From a checkpoint of a small transformer trained on Wikipedia.
Size: 12 layers, width 448, 7 heads of 64, vocabulary 8192, 26.6M parameters.
Each number is 128 + 24 x the weight over the matrix's rms, rounded and kept within 0 to 255. Layers, rows and columns count from 0. Numbers have three digits each.

# layer 8 attention query, 448x448, rms 0.0783, rows 0-63, columns 56-111
130162143151153145116109142137149114114111109134116106164120136141160142095147153165148158116116127142177126080132152097131121121145153136130125145140134132122159120125
101128145123113155131158116092143147153129101097117170113151102119127103122126069132147145129169098106097167149112149148126131162105124120105139129093118112168133110169
112140124116165184112135139100164107127098112146199144133115150159165124063151160123107132145132131109126120150147142115149074115110152164107136167147115143127086128135
128124128132101140162111148146134129124115134128134096172148125124129145113116100110142135121152133132125136160122103154163154174119126122126149135119113134121109089138
120124118122103149130146121116146162142158135154141138124094147128139141126114131111157131157133108104129135114113082127110145127122135123130119143117148153147115128116
105126101108149146102114124150108121159150156116141118106145148127130172151158111160118139111124119122145155166111104103114161121101124116130136156101155162131120142123
133157104164151111118119154124141138118175136135129125109092117109124117150091151117110115094139142146132102141138146133129164126135137115072100127107094108171142122122
130125117134134152151143148135140101097122103120125102120124086160147131147116123126131109119144123093134142106134098149130138130132127074123137137117134115126130143128
172179171114167119160165148098103158159148104116141163179141148128158109121109094109126103086108133103163144112136106124159115119115123137130155127111149149113098179149
127115105177137102117117122126128130115120138103094134130153152096128106111157129148135123133143102158142161107129109114132108104147153141089164108104134138152118125099
119159128116103142142129122113089147153133117153100083132111125137121125114135122169149140123137138132141121120126154117156112096125131099152124133167172192116131128120
130128105145128137133144116145172117137126142095102153145146124117143153146134196142150112124126123142157143111128116152120113138139149127139106151156148111116098142128
171126161161122123102154162152105079082134137076150131140110093156145075106120081103111141090139115103133073120136121164173152150126134067130113126146198148126127161095
109123153137152130122136155136156119119109120084135134135118120158146119098085085082116147147117122146147102112121121121139127135145101131120159119102153099126107107138
137121125140145103109146130122157144101124130149132156159132128113110120132114149066126132117100098172133143108137081120150144139140122129113116125172107112139129098108
166099120105117113141110120108135087119175158134158093113125156119146159166120121162109120160160135154147107147075142135097130136151047146133091100133097139138132107107
105141157140108112087129153109127112095120111103153153165104102169135136107153121150111133141153110146111068099134152106109123095138187155104106130089164137128158146098
097135110152115086129109134118141154111103142160144125093175128076116094157178034154159061114113162137131090099123100121159153138098102127135153093135073144183117137127
112110052107160083077110153110126120101111147102135099153102130145097139122152140151157148158146121114101137128126116119131120122137140081090103131113122104137157125124
146110118098136106135133107147097124100177137102147116105118150123119106132196126144137137092092121087140115116109094165122139067107144090114140162115119125152157145162
113111136127074085127116121122137153188111119103098132096127129140103145097143153122143100136160166106169122125098153111104149145124118126125114150125111144125127128108
130138114150095111158087141103150173116145135116132098131143150084147085084164158133159140150153132110132147089090104115120097110111115152098151148092132147157134113131
098122117129116119104145144110162134149158160107165139101136121123073101143168122077075118095157129112130118116102148152147139137130167135172176077120125127144161141148
128122146148065112139194155132131138092130109127115144130095142149141145108136148077126129143165136151132132100105106109136121137184108127151107102114107127133158153131
103128159105121150089112116145130121122141161117152109078132099124118149129123164176115164166086122088106131127137126102130137140162085142165115109117127132156129153127
152194149141124140141103174129100135109104154155140110176112139163110120133104083125138124103105146104064145183125107120138088133169116145109114107127087131099087107122
123170124140079131135130191118165129145143137150108129123097112128123099132130112102140131141139129133093071115119151118137142110106126169115117145142097146132106109127
164165133130211122125099142144125133091123089101117113138106102188154071100079120095113134167148180114099145102146134148136127131110168173157150134166150088137100135121
133138127141122125134118134110122125147134147148102144133134144084153103103109129144076125140131118067105145105162121168090138092155137155109098190091103117100130135118
151151135149141113111120105121123180114155149138125138102116170110114125110099151155119093099108136148117128115168177109129153103133164145138134186094157163122112113156
131092137114161147111091133109115154161105110137156130169129110140158155174096165110137074114143147139099101104139096122200104111155132097157101095137115129148087168130
141152134153119145138098154166126191122131162077120108109110103184105126152122104119121130154143151109074110089101147105196165149122140128141129158109141129134162129150
106092130141145126136131143145124103132150156116128155150147105135121098116099139110142115149191140126122136147112144111164134121108116099132133102120114143104140103150
108152123135140136151128131099100122135142125112149103169152155118151136122115091150135120106132126112129130169136133119142134138140161126122106140129126145135140128119
135129136120124124075107115100110165125110111123171125153151132086130104134132144083140143155106121121141102133124154120150142133125100138165097156114116158137139136134
140120148139135114154123111114106139128118140110133138139127118140127135111126123146112115178100141143083101129109094130137126152161131095149124147119137124103101126132
104151147092124121122141078114153110121101146116156112134100126158120162151122141139132142102138093119121135181105101160117106115128162136122105133127148127096107119143
124156118105156149091098128156126121147127156103155116113095156132137161118154132129112132089057081144131104141171133134095151158147118126127173125112111122147145150156
154125131138127159122130137129124137130100135124133137127155150129088134165137136133144127145158164125134130108145142094125088156117131127087136104159157178131125132127
123116142101146126127110110102109135129189125120107100121123147127145146153126137125159125093125113164148119152142111157117127131149150144114109139141165141097106152119
134136112153158119149111161146107090160148103136119116122153092131119124102140115098091158123125138101147106126126155129108135151137150136145141118129147119130136146141
129093115159123111135169152146162125121084140114113162126125130131142135111139085122119085117130130102119123096128125148140115118142112125150152180103144119127114178148
106102107124119091094107110149136153158107083116129104106129122122121140140104137140118116152118155141159133174151123152135165113120126071122131143123128148120104130089
073111147131095097125114128119157112086148131100086119125092120110132167115114114122155108151116131108072088123152110086161112114130149167126172158083121081105138182138
139109113165141083117127133124126123160129150135096145115141082106123176157133161130119148154158113151145135089119120123150109134142085141136117116121144104138139094099
114139151131111130158127156149138137078084140139126159123093155149128152128128085125149079094126139108117141119122134151172122126166103110166115120134099132114151142134
112102149121129111154185101133107142120094111136130083119131125110136126131113102147103128176091090139155117166113111106136136113111126138170135132101137122123096141141
147169117113091150129169128126083158130103106161109083106099132180127155109105116091113107125117120126130133109121161103145123108132110137129140117128118126153164148089
127142132073099079188145147153114175140102165089110127135136110106093090138127078100120098156127155096117134110126091142150151146129117101115126109121109122156133110113
129106144124149143141124103151125115115138100118114116109099112124123117143091053111118100094120150151178111145136110139127125130144141085085166109112106146135105120144
147100148140111115137109132100117118121117137131117128090103132129119146143139139098174083133106118132139114134119129116130130125143153175120148159129112141107189140125
113108154103140098175127123132162103104067179164162142150162120143122138152098105095098102108140191114157149090121104157141077110119115128146156117132103130110122132141
114143152133151147137121097118135099137149086152107130136129121156120123144104155101135121112093081133121136121146136140105137127135127134196101120111110155145108150143
115129146146168107152152121103156128158107113109146158141153135114118148161114162143090136109126130188168134140108169137143078132137139076116084099138166170114127117119
129108119152161118088120135150148135131137119115122146152152084126124143155092155128132146054126154170138142127150075141166095087108132124137123117160136140124130124101
143127146128104112118141160145155146152141116126117113151127117121125155170112149156154125132125088062131125114105138151132140139127132118114115127123123125146125115172
165140116149124166139090130074155117147169137104097114149114101088108072105111139145150138102142156085118147135147115153117118115110117127118103149194129079131172148142
135126103147152120143164134128119170123176183130110080133146132108144103138135135144170160109132119122103179107120105102141116151133110140083132131130146143120152121117
129127142083138111129127135169091129158120133116146130159108111122073103156102137111141147110162127108140118109104094140110117131116117126156107076126103116106115117135
140142130123142134107121149154130106132115147108150130141072116103119191108087065101163114136149167123128108139139126126153121141092104136142076113170099135151138088100
150147126117142168125096114149123094175120158144142143115111112093097125078110110103135119116158162091122173131151127130129110158113183131159138103101076169132125108094
083140101165124144148170115098149125163123164174150109146082150120137119141137098097183152106150157088130119154128160162140151165152121156128159137109145079155136117127
138113120135080121115117051133124131107097172136126143085130125072144147125125165132120135121126136137098179133103177162149155154122139135133102147171113148179134094125
134152127132108127108113147126111152136132110143122112171136097154157157105092116125150119164128134086130078116101130142145131095112182130116124146097136122091127135105
# layer 8 attention key, 448x448, rms 0.0798, rows 0-63, columns 56-111
090130133152118124148121092109117145153135155103110166085124143145136144132104121112109136175130140137137157110101108164137098141137162162118119147124133123117155105124
103109142142120140127110118175127130105119114147118066125142145122129113128089142116113124111101143115152114132170152150094118142097144126125131154127137151112123113138
108106135156107130147141150132113149101164114104117145136091135107158113120114135116123149090138104122124152102121071110131150160127092144092111125159128131138127111124
120123117110093090135134128132131152120152147172132126126102103122172130119121152131130097133121119150123084121143110118107133096122112108123117131117090106132104135117
125175112132118114130136119124109145119138151146125126169145110151115114127141105114098119138116093131145175108159138106117116128157133128170168083136085175104109126124
113160152121166142122135136119130150124085064147138150133174135113104119133129151133132091131136131110139151139119151168130115146114145159132112137081123188124149089114
101130137147146103150157138119096113121092139141139130161124125115097105091163139060104093118120107164133184121121134121114100166143133153139140124094132120154125176133
124112139101098110079123121117075120147138153170106116126114113137122120118113142160123132138114150133110121103099100128129097111124106124151116142143095126123110139132
127121124100123156132151149136136146146135129164093126123151160100129124137175123115107110124130170103152109143133103146141120112109138110149130138114139136142113138101
125146157139113141128154135115102140109155154125161167146097140160109150148136128130156141155148112138139110132127119104166139123113116127178095128145114106142097134122
124130132138173141120120120104146114152138101125133165125121136130092109129148070128100117121143169154136157126136082130114150138100106118079172124100118113095096157084
148102115133157149149112142127107099134102182148163135128172132084137141135122133130149179143101147127133116143119106153126170136122108150160134162150113108083125169115
138091127068123144126144174133151112109117133128146099086126148094104110171100135119175171140143092106143099119086140145120148108113089116152115150166087119088127122120
139111129132142095080134134095138144082131170139127117125103155089109149142129113184138123152142159124107139140155159125156128073143101139135117159118141155152149104157
146144140115097140135125114141131153103165155115121095140174139105106091120091082091115164186140157140120113103121116163158141130116072132105105112188177121132133174146
078173151153143150118100140144122097103108073140118140138130162099113103100058156222122129105169115120140105132088098137162098170119112129113099133115148169114105112090
115124132139100105132103153121155093122146165095105189156120123159122157162126086161191123119115159106137157102109101125124107121141114085120146106172091109128175130145
183130165149098176074100133090128111121192108137135158169113120159124124166123135197101151108135121132104119125133172086142134135130160123114100121118152141137147137155
121169166138128124123180114126128121099122122129115117128141095109140123123116085099112191157153160139141108111131128176110159148149126103133108142119083093076138101152
159113198122131166129135141131168116130108097112118096127143104125103122112130141084120155105132156137127152123123131105126123168113152129152127110149151177090131112145
152115114116098101078141146135155127132138087098099104118069145127081094108120124138145167094117159100125076127131112159131141082094119065117138138116161140097158161139
143124146132118126097124097126098111160143123127120121144115138167067127089144116167112116113140117114121096181165101112116099139214117139108156110142122116126105144144
160117171154135061114163131132128112148142152105132144144132134077128104128125170102154140101107100099133122078116116126108146130094085181149144150109090115144105143123
120102129129157108112136116166129125099143123125130117136106119134131131150101114091111123110127132116139098136153097099161116132144073118159138164151117148086141096118
137095120177150143105122146131143154085135146098116137139083104156176129136133117175116122114135151101082138112073119155125136112164150111139132118159139132113085135126
138130122071155105087096172138107098117063146106150111152092115144179155131115133156142116118129176129137140122140147105128123132148145133146146142108125142107154136106
165125126144113094140144155094141159107132088140140154134155107113133104072109158105136116107093110155109117151122170116117110133117126132130158094160145125099130155121
183090135131114128103137125135132117113125139166163111149132120137132106142163112157122101119122092110133094134125089097145100159128108126118134138110103156123166126119
136118125076147119145136101097153134158105113093151158158177121114087124093117164118167111145150110086048120155120101137159162109143126147152128098116113140104109175108
126156170125142147138116119123150128100153155150099121100125144141091164128108166164103133111100155140133109129114137111112138101084139133113130116139145159134130167142
117223111118118150135159125150125131149124132123146092143139066113139147099146141081160123130107111152127100091144106117113135095118152135124121137123098128129087109080
134150132119156153156181103113100138118128124098105117105101095167131105112142127155167131172122112154143124198144095149075142121130122123143150198107117161090112147110
150122152126110108076096114160114130124102153142134126154122145125143096156123132173131145170104141094128140121108113167137135135160154128148111129108173140141127145131
142127139082153137139102088117123099143096136167116149118123120145114134108126118172155123142135148095103127124103119161173135135116166147139130135131146165138101121139
122117146146113122126117139132172124143122160123159124120124103125157130117141153151085106140149097148164113110158086122133123125160113084115164139165139111127129129107
129102133132144090167174144134135122126132147132101176138139118092154139143129124087086124120172125128110146091113137083126121152101053134149124104110128086159145117128
107144105120144110142145140125135138153142155104108105125117112109140086135128108135140121106137108151129173099103159124145115135122126131136127122157116157143117129144
107108142172117136103174127101116172146119163131128146129165092147149089180099146113127135165154164138117143153114129089116139140106104106155112112111126091134147117086
152136173127083129090135110136145146129152118133110162103110125134147136111124139096097174132118129107114141112111125106102117148155106134135123128151092123157101123185
142133108134128108152156125133153143119142155116138131108135144124106117114123136139132158147120097142138122120143147125146111141147083089102117123148137138119145123104
109123104096140091134119132122131128149168110122127142125121115118113100098113106138180139130134104064113139128171115073115166113091133152144133171098105146121105137109
135124140128116177098178160111142107127140124109150107126117109182160141163141159123139150086121144124119124087161167076111078131127146121120130149148116133123122103105
120129121110163145162089127113112104150139130137103112128129120092089107095115158127146132128172107168120123134147158159117144129111134162090108106137165100109119131177
115156189102146143136124158145109103125131136134107137123135147120079129167146151106187134124153172170177067121100131104104170089124127129157127100096124166100132147164
119113131147138117130088122079116157134144130103081145127151174136080136104101117092130084188152140113133104200107124131143107154139161131113121109085130161107116145131
131137132114127135117113120127066107115133100115110133143098097121112156132148151128123120129135154113085111095122107112154120128131081140109108105100140121127129116132
147141131172104108130150100140119108141161136118129144105113125158140108141142129119124116103128146136110174134166152160137117124131179141145118155183157111145118142119
106139133121124135124112138129110150155146120097166109121092162122130104136107095155145158083114135104132131145158102112145135106127179135130105152183126167092125147126
141120127112150145132112134096131090177152116161119129111115190087142101057160139108110096133110128105149098176153119131117142106118111146106137102128150106141132134118
124122134114156156147113131154167079147099125115123165149156128104105100157138127132108140099073145113123131144140139108125122177118147079107118117031128101158111143117
109133099128106160133127099129144155137152151106104172158111109111146104132116107096119119115183153169138087138094083101130101135148101104106134157176134113118114139117
181106205118115165100165164115144180180123118131168089152085169135135124121156127144135118107095112152174124125136135092104160112113087130131085168119123177130150108146
117146148122115127144139124148157103092099145128172139150105099087122081156154114102162129144181137128165119121124142132105118144117115148123099155154119132127131120114
144132150084116148100113111133142125096119152115118144107124104145130130183123115127175125070096147124164145126133184120123129084166119083105147155126154174127131091167
113118103154129157106089141131106125170147145117124138121150101097118136126135102084119129146136109148117116125133139126162147134111135112137104145068149105132132143126
081180110133142149121124104135103115113157130116119095101152152122118147130140092123104131153118131146159107165152136144147150111098145129112121167119103139096112151122
135105136140156123126127156148126078144112130113095130120165137114095168126157171090115110093129102120132090144155128151069156133103124129130124080117109177130109098129
109124132132117117105106129112170149075138093130136125108083173134169134170125100079136128143146162103103111154135094170155082095127130133118114150151123147099106129142
160112148139115116179156124125158143103106114118162178131150138111120121104073156077067121123128145163118151171161119161131133167139106129104135119113183149112109123143
099152114144115137137124132110096081116122083129124100111135091098158104144183109135124125139129119150140135090162098095084148136146116110139138119150152127162109148122
094141139129132125165160137123127150106100136146136153131083117156116097106144137118127140092174150134138076109129104120118172140121174123123134189126125121137162118121
105106166095110179075143138128127133126128148145066130098078124142155129218095126109140157143143133086148131080130120114103105110127102138107133158121151133142136109146
123114093112135148115104187173182142069115152114148139143135128112141151143156120171109121105145135096156081154145135125161127102136098115083156149107157152131124081082
147138150106143112103159131134167115158110087127116114131133137157122126096130147159108097125138099160152108153129149144103106152105155131127108122094119144154146108132
# layer 8 attention value, 448x448, rms 0.0987, rows 0-57, columns 56-111
124115148141145101134181083132184140108141149114142115102141153128143126152129154122116119109130101143133174120133156169167092120098144116134120127121104182119148137118
145128108100150130060150123131125118118121081171143108121108102212148115162151098182090135118080146095138156134105144159142109154141111114137185086121103195161148139150
136087136117126119138096108141092076168125121091143140146145192136067084125140125130129103116138195149107114126140059140157090116114110176130139133066143130130116090096
129146102152159123133102122142153124156121116145167096099108102157139120128122141187134168101092090120104141121128116162090138075132158143104159116140109106098120140199
131179129090107162132197111158157155120122141174131149089138166138175141132114129169123136135150109146135130134133170127144098097142104096102108138146125153088108132137
137102124143143138115140146155117179146083116102149142135142116120140148154136136126131133140121089146134173156156119133132142139132111107120148138150132171117151148095
149107074085090110145144185112087153108114120097099149151122084123140133119102151172114104112170118085108138134117144123130162153124175126142158115108124132118136159114
143168126124119099112113119132099096119144139137175102136090110136120158117148127146111118146134138134129168139120135095087163143143159111098118143100124138106174127110
099111130091139103108148103147119149156115135145089115118114127065112137109077137136144171155158087188152128129102156134188083131173111144111156114095102099166141109085
099109103108150160147145082130083091117137152095140142168169128077094133152139106093111155174134108162124154134153112119098149168133089145068151104136121151077110123113
124140142156130130116128145171118135123104166138158108143154155129111107072154128115136136117107145109116117117137112141094132161077170151148163134167138153108118113131
104090153088138145131108124170163139148113122112141101129161110148122156156104086076158103205143166105141096151098141161175102109105119115102103129108123103155130190134
146137076092137116121163112146099140120138156157131109101117112068142148103173121121150094101115143148146127127163115108143141117125114127152146098088142100134125086111
094122116157134081134089127132147125167132120137157140124095081123150119086113129149136179127148153097090102109123137126119073152080118106116127149117140117090078123099
127112147157119140125116132098143144135116134156108108126159109113113112112124130107144140125115138117162117091138116132056108130125109095142126101109115120159109112127
105107102164115091128117104113139154139140117107104186103126170109136138106121145098154128104126159118078152123158125094153130107161117162143096166120157117135167110111
125100163179071120177135158147134203134184132109138139158099130131144115120083138100126141150179118099143171117119133161112122136133114155107116146170121141125126133154
133102096160118141139157115116129111118080136150152092159138093108124143107115131106123123109112127123100079120120094134175116116126112087148135159091135116144167166173
118140151172152149166102145115148084106093109133147170107125098091123121187118150107099113125137146147131143121131077152132080122171102150135125132133125068096162134106
171077172139114127111136132138051132121118105150108135120110122109172126120152102101108109141127100127114096130077181122171103121151158120138117129134136110183127134116
135090074105113127152143126159115132097132089097124133120107127165140167069150097135145121106103156113125132086111141112165106129143133114176120120154168135103120129096
108129157142166157108107143102102131110107147139158102080134157106105171113121115131118092068133134172122158084144171074165126081142133112138113096137121154129141114110
124159128119131119121163135127103099157167104136150111121119089135160113121138141137078143134071105142175150109114110127154144117150158094142097131141132167093127116131
147117093135156138138130110155124139155117101139146140093172110175147158120158162140151134171119145109143141128132077099145138131128107101122149134076093108116136131129
126122133149106127128088096165140118132133127172137153113127142116129137113119099144122131128124134073141121129102090139116107135179163094116138156115115193142109125142
171130147097111134130089124171132070147178117162119113102117100134139153076141092122116111120084095125129125153101164111142125104109135144111130161138138116119152130110
099103114137128131094139105171091146120111098120145168117151123175135147121108098119115158150131123132117109138150146169104083144090160142190107142177125105155146107137
136164144138130099163147136147079125105093113155142146099191128129155168164138141153130153130098141212138134156130130134141121139107128130135122134117113140137118135119
088089150099140111126136127133164163104108050078140115141150129090105137110127111093127124122149137154125084121120115152173159135149081139173126127126139114133121162148
113137174110164131091142154143137103122109151111137070132129134136147141149141127141158170083097147141112148118127136083160116121177136121126129088193109165129097097160
117127102131134123086145159116149154124132143143119127110108118126128195106179148132149144134131113139118117129143098145097133100102119122083147106115079129090057107143
125170147093143119165140148190113137133104115152128094120177130086124149146094134114154110072163150128112115103145194127121142112148158099178126101165092105110087128143
154098115090098127131144131131117095123103089141188159134068146098110140129142098145164101075074170182156096159133133106125091058139118117142152125148071079098162122091
179162121122117096154159124118122082126142086147110128149138119120092145158106146156106126171170145145145095123101099099107150098120145139083139125120139132144110093120
151129147113118121145129138154143127107155130166152123124107129164149091121161155133131121080124128162165124115168097161108145189148134147123125082096111145138153105122
109122141156114154107168139127152106120132141122153119177113112146154141086115166105132141136131122158089125124133092129133122144160114117127086161122122112158122064126
129135119167141140161160142169166109084130154126117111152080146118133103133140124114089153139131092111106136157085118127116132152144143098164132113117132127140167157143
152147121139107141133133102106147166164126149141139165123160138152096146099164125108126146128133151166142115096140069122139093156116130096098135108114135107182123156137
177060154144111165142095099021101151116161167123151129100169173123135071151128123182123116124084114107165112171135121103105161115145097129143082155187122155119145186123
133117152109171127119147148146146132138117109140169134141158146149109102114126144147116113143130090120134158117132130174103157108133151121158123119124122144106088127122
163166086106140106139158098112094142148111124121112073126142143135178096107133102093174152147175136098144154102125165157103131130135139085123138094132095116096170139118
121167121121111116130129134108105132097140068145120109116109154080162137110128183118131149132091130138134123116104139118148115103058117136117139164159157128158107103144
120100110117131112153150112125138127147110160131181202096118133117139104097141143105099117072102131130099137136122102152107104173124072172104104119106162111134122163139
145127120154138120117097145181152136124083171148131124159114117083130154110153114102125151109147119116180143069128117118094140130129155105138129106118161123131114158096
145123135086166133139152109100091105113209108123065103117127131133095076070116078148089154166110098113106094126106137171093092102109144150111106150097131152162145151080
131136123121142110150114129105128133097063153153137083136160111091119132146136124133113075109096115105127114118121154137112137115093148123150151121135142121201078119111
107152083146112126139119141135139124142145123114081082090131171133165160114136130136162106132162152069088099106141151123119144139089140137146129157121158137159141154152
115130101105128126172138151103160126147135117136103119154094147139124131133146159127149145124108086151119135132061127108110155121125157090132149113158112107138117118077
157127075123137159135160105137132098130116123139127116137152126113136100122170094149094123143155127129111122146158101115092090156139117119150153157117162174119138171116
124140091186166146136135138175142126150097103132143135156116076177114140114075145094122142064141136168146092147091124128160129181101143121155101131111101121150099116119
125127141142112130145143156183125108107121170110146114168114129151134121104191147162149147102113110128114118122171134115129125095102146170153093089094107180092120104118
156147129135180111114134083148135120128152156136154182114130140138130159149147153114125108145114107129136128098092159165125132161102149169149114153140136124067162111109
147187152129137097153137105136147081135128107114125128151136112115124136112142090143150141172113141163108130113159179169124157108107098110099128145149072126104103179158
156137112154157091094141121140143131145111099066157180113135124135110101129133097099167049107093137093158175147112067101154139090121136138121177139132116126117116138132
107099142068139114155102135082141133180163123121128114088152157146147113137141130180119068113135129130122168155106138136149155157123134086109102111147154126079167119162
123099115145133121128145145098122122166142110153181098159140107132145156179128116080114138120147154097164145084103122077117110109133101115110119117092129122083135144083
128145130106127129158147110123151140161121086114148107132114124155140140173121119079121094093160124083141139164128112149112098134126130107084131109131126119117110070108
103105128102125117115133140155121142100117150096150163140145130117156119114135139096111079147138126104133177157182171133131117125137141107178136105153147074132130125089
# layer 8 attention output (transposed), 448x448, rms 0.0802, rows 0-57, columns 56-111
133114091150141111127160150106122089130173153134139128119147180120100155113169147127126120136111101151163128111074127119164128176081096127152160137102111108151116136102
143113115108147132119135105116119097146117086164147108134142133123199111106081163119119158124072166129139131132128172150162167106139145119155173123116080142116151128067
158148091128134135134092104162157104179093142139148092152098155156137139096137108133154196086080132133147123115106128072145135129110131112122129108130175133174105157129
142107121134125150161161146155124123148100134155133134121175120136097089118114180160120129124116120137133125130154152140112138162107161118130129140114146162119182101109
118132132106144158127127125149168120094146085118143176120110143115138124119174149170136125133172113145146176110093119143132107149164114134159122112170130157118156132123
110122131124184110145161168108133134128108121162124115117143125111133138100156118106098126152073154124119155145158100182148144121151111162124121132143146126112095192121
119120126187148126141142150079127126156073140133138143153125127101138126126124153127111138105144091131145159120165106125128131127121140125103119137106095109107102097180
164107171127150115147140161196099061109140151115108139108157143122077144160092159143101095113123160164136090133104129117141177138099110115099119139149198157198120131083
147111129119119084129113161131096167119138129185133136146106125132121160159119163131135152136130106152136149113134128135138108094092116156176124064153106146126133115130
131127128158113125164189143109082079130134084163116161069113086116124103104129103085134142125139128115152149118137135128135107125092102124104092123135132105170130123117
125087135164179139114158116156094134128124143120132131162122154185131126109112133160122122152077147160133135136115138158132163138096112097100121134094148115155115118142
089104126182133149171133134100144111149155136123126120152133137108135136152075129170090107160123142133123172140102072124170126122091098141120130123132131162182119134139
140138133131140140112114128135130138117113128124121145135182089142090138179172077116147125136152160117118152101100160163105121157148109160148131136102116149155156087136
125114089185115100147099098125154135144123121131152101157125040095125109114143125119144151115170130117119141122115126137137106114106144128164132111168162111132120133117
117140090126144117095106112149089135130148112109131154114109093182121195155095131135129143099146149134105115130099184110137147083148141107135139105162153142156141141100
076148137169120106117163143113151166137140145130084129151124172113103122121108116135186110116147152125104102164125159109123130092194113120120101068100119129127176119137
129113121130119146103101139135177180143126151081111116110131131148134129144161193112111198093127099127133091102110115127167144105188101123116157134199109071116143123163
152127151165100106115138158084138113164122118104128135135163174124156144135112133097147133104122071100081102195126125120161137122110136101106134143077147150136159133185
140131131137162105154086135120134117125132139143148124105121173119130118119153153149121077151131148119088138126123112113080106106130126139141110129143090160128101114129
137125139125161134095154164148128097107134126181136084099119119147123118151156123134144045105119148184136130089162111113127158122169123145142117113130152083117106079138
103116132098145135139139187136133097140178071140138107141127110165160123127136062133154128159127108131121137128163107129139147151126137104136103137107165080186124092113
100097154166129168086093120136147073154138149111119129121145155118158189173155146094114111131130165146111086056128137072099102115102093121127146125095135123152134150129
111089128151162102138154128092070099127123126130111182154098085088155077089091138167139169105149114169095154089119128146107115111133141113140097128124115149111135083126
108143124148181141088113093156108136147101113128066123130154118116140111154172117116108150129126141163145155128155127156127136120095179105088182143098126151103101107124
122120131110040116078132119139106101108139082124136146094133129160123115100121114112084158150111110106130130164113122144141126137160142125152125139134071186157138180117
125144120119160124105136106084136108144105146125105127130120103129079120177107133161152100121167125160116132133094152132114132114159161148110149149111117098133155166156
090097123109125108120113148159132165147130109128142120125137138145112094122135094148125052089155149112127130130137128111185168161124154148150146155115111095112110121097
123132112153102162130152157134085120142095148135112123089138070143172121143087141186139139116143167132147154148143129081098120110087161167131144145117145111119118126156
135133138120149130155181133186125127119150146136158108146129128137152119156143153103121124153116085155088096127134147149112140131118095144148110114090117119115131168077
122090124161161168090109135151155120124126073116146118156060114150117169142158142157135105115193119127124131106118195144146051099121191145123160174145130098120084154139
129158132144129120134057154140140165130101143120120118076139156112116157122141107117159139114142126091084097097156133094128108099120132163113097142128142135099155111118
098190189108117124098162117121118155128145128123157138145154143133081133151084137146152151142135084128116118116132144112179119113082155169151145138136147092116174152134
104105142131132113055111171114108155123090114192115200131139134100103130143163158123115109080110169102141126099151198101094123159153161126141109100074165077133103100133
134102133110107100140154163192155116155116130152087160159140104128128131162135142158094088065135144131095094156150085141115144130129181145159105091115135130136160121114
171146041099082158105112158129144170120112135165101139158123155155102100127162151106085127093140161186155083115146096134146154140116112114093130148173103120156152104160
097130145142097133121152171134142131154110142159141070116103105159192172115133147139130157136147150125130119113129158117109114141151149102130111097122117137135117120138
132092118135141160108161106132125107135128127109133152103139126111139105097089112132123129115129118088195114102149121134111161192081102174160131121094080117166168172107
155145111120100130088104112076109082133130086136157140122132105099072117152120121102131158103121158139153130150093102106138106095127115127126119100117117168117098147152
079078099117154118134155119058108117111143185144127142168088149122124047158128113151140188115098117114122106093110106133071131111104133069128099136132108131129123121139
104134150134147114119132134151153124161100131179162137137135129110148128196107141150124146112127113129110175111093142141056169108118139104129122124094130139148123149125
114113113130128118100060133159152138155115107123171091147148152134117096101102044119151087133152173099115158149122133159162107123132162152167153088148118111091141130128
152110099144060121131151095115167132129102153146119115109138127098122145095130141139141120128094142114176084110146144089118128141122116077134120103196098094166084134191
152110110115097149146157104100127087126110101154153156080159146070139167130174157177170122072106125105114133111076137161093142145126161124140114098084130095141136149134
115118131114148117133129137146131124133101080114094108110120104144124103108142103124109138152074172126128110131103159135091126096116121132147123158094134111057098136111
099135101103122117102199130146065141112138155124137097067103089102129123045152107150066110113140137125115110120100102146125131107157171162093103132146144152165140123092
129086136111089111113088124100077133123121119118118131113131138110174132124165195138099106148123123101121146111114115143106146100088111162134094139155145108131151099136
119147115141150120105108118093160155143175147090069087113092162135069118166165129066151089108146122161115178093137074118121133106092099130097146124098124110135171168072
156146159150081139108108115111158134122121152170122120096139155111202121100134143134127137108130132133125117133111098156093137132154142157127141124118137070125141119120
138041101129130126133109102127084127138154155130117118079144129124142125114160118150128145124073079234137116129129073117130137118160098127120143110112154146122132138156
138120121131122131088115121156109118119116138115114090152051123134127198103067162155105139082126146147171120121086114128190120109142106144152137162113104163168109105105
116139143147185134112117111146155098085109144130158140143132112125126084131120172128128143122132130134132118091122154094138132130151078142136088125108118160148088098120
098141132137135112117112128110106119110178131097113087114156146079093105140109115171140098133118106133121108115144124130131110173152160145146111131117144132134116104176
131146107170119125090138144112138085113142131119105096161146147124124130140110117152155140134110131113138131093090167132137133107068116145159124118150129107112141187158
159110130141140151119079132141106159130125126106177151106104173120139101151168122170139109137097145135139150054135161100151183147144168123136131157142109136180086144158
120158136117092113136123111093147111111115132078176115115143156096115113126096135122159087124131096147157174088148142128136114142173156127170106124122114123147156134119
113140139106111137101160168137106195118112137115145128121114126162123146150144156103111154120095077092174104126106150164158111135125170078124153149125120142125120153124
098103083122140076142112133117110152099134111080142141126171100083105138092137077187166090121163143132126075134103086096158158121162153133110105165101108130064113146135
082142120167138125154124098155120125076175087134156128131118147167164077112169129146141137094144110147195144126143156155132120109144130138123132114154110111199096123134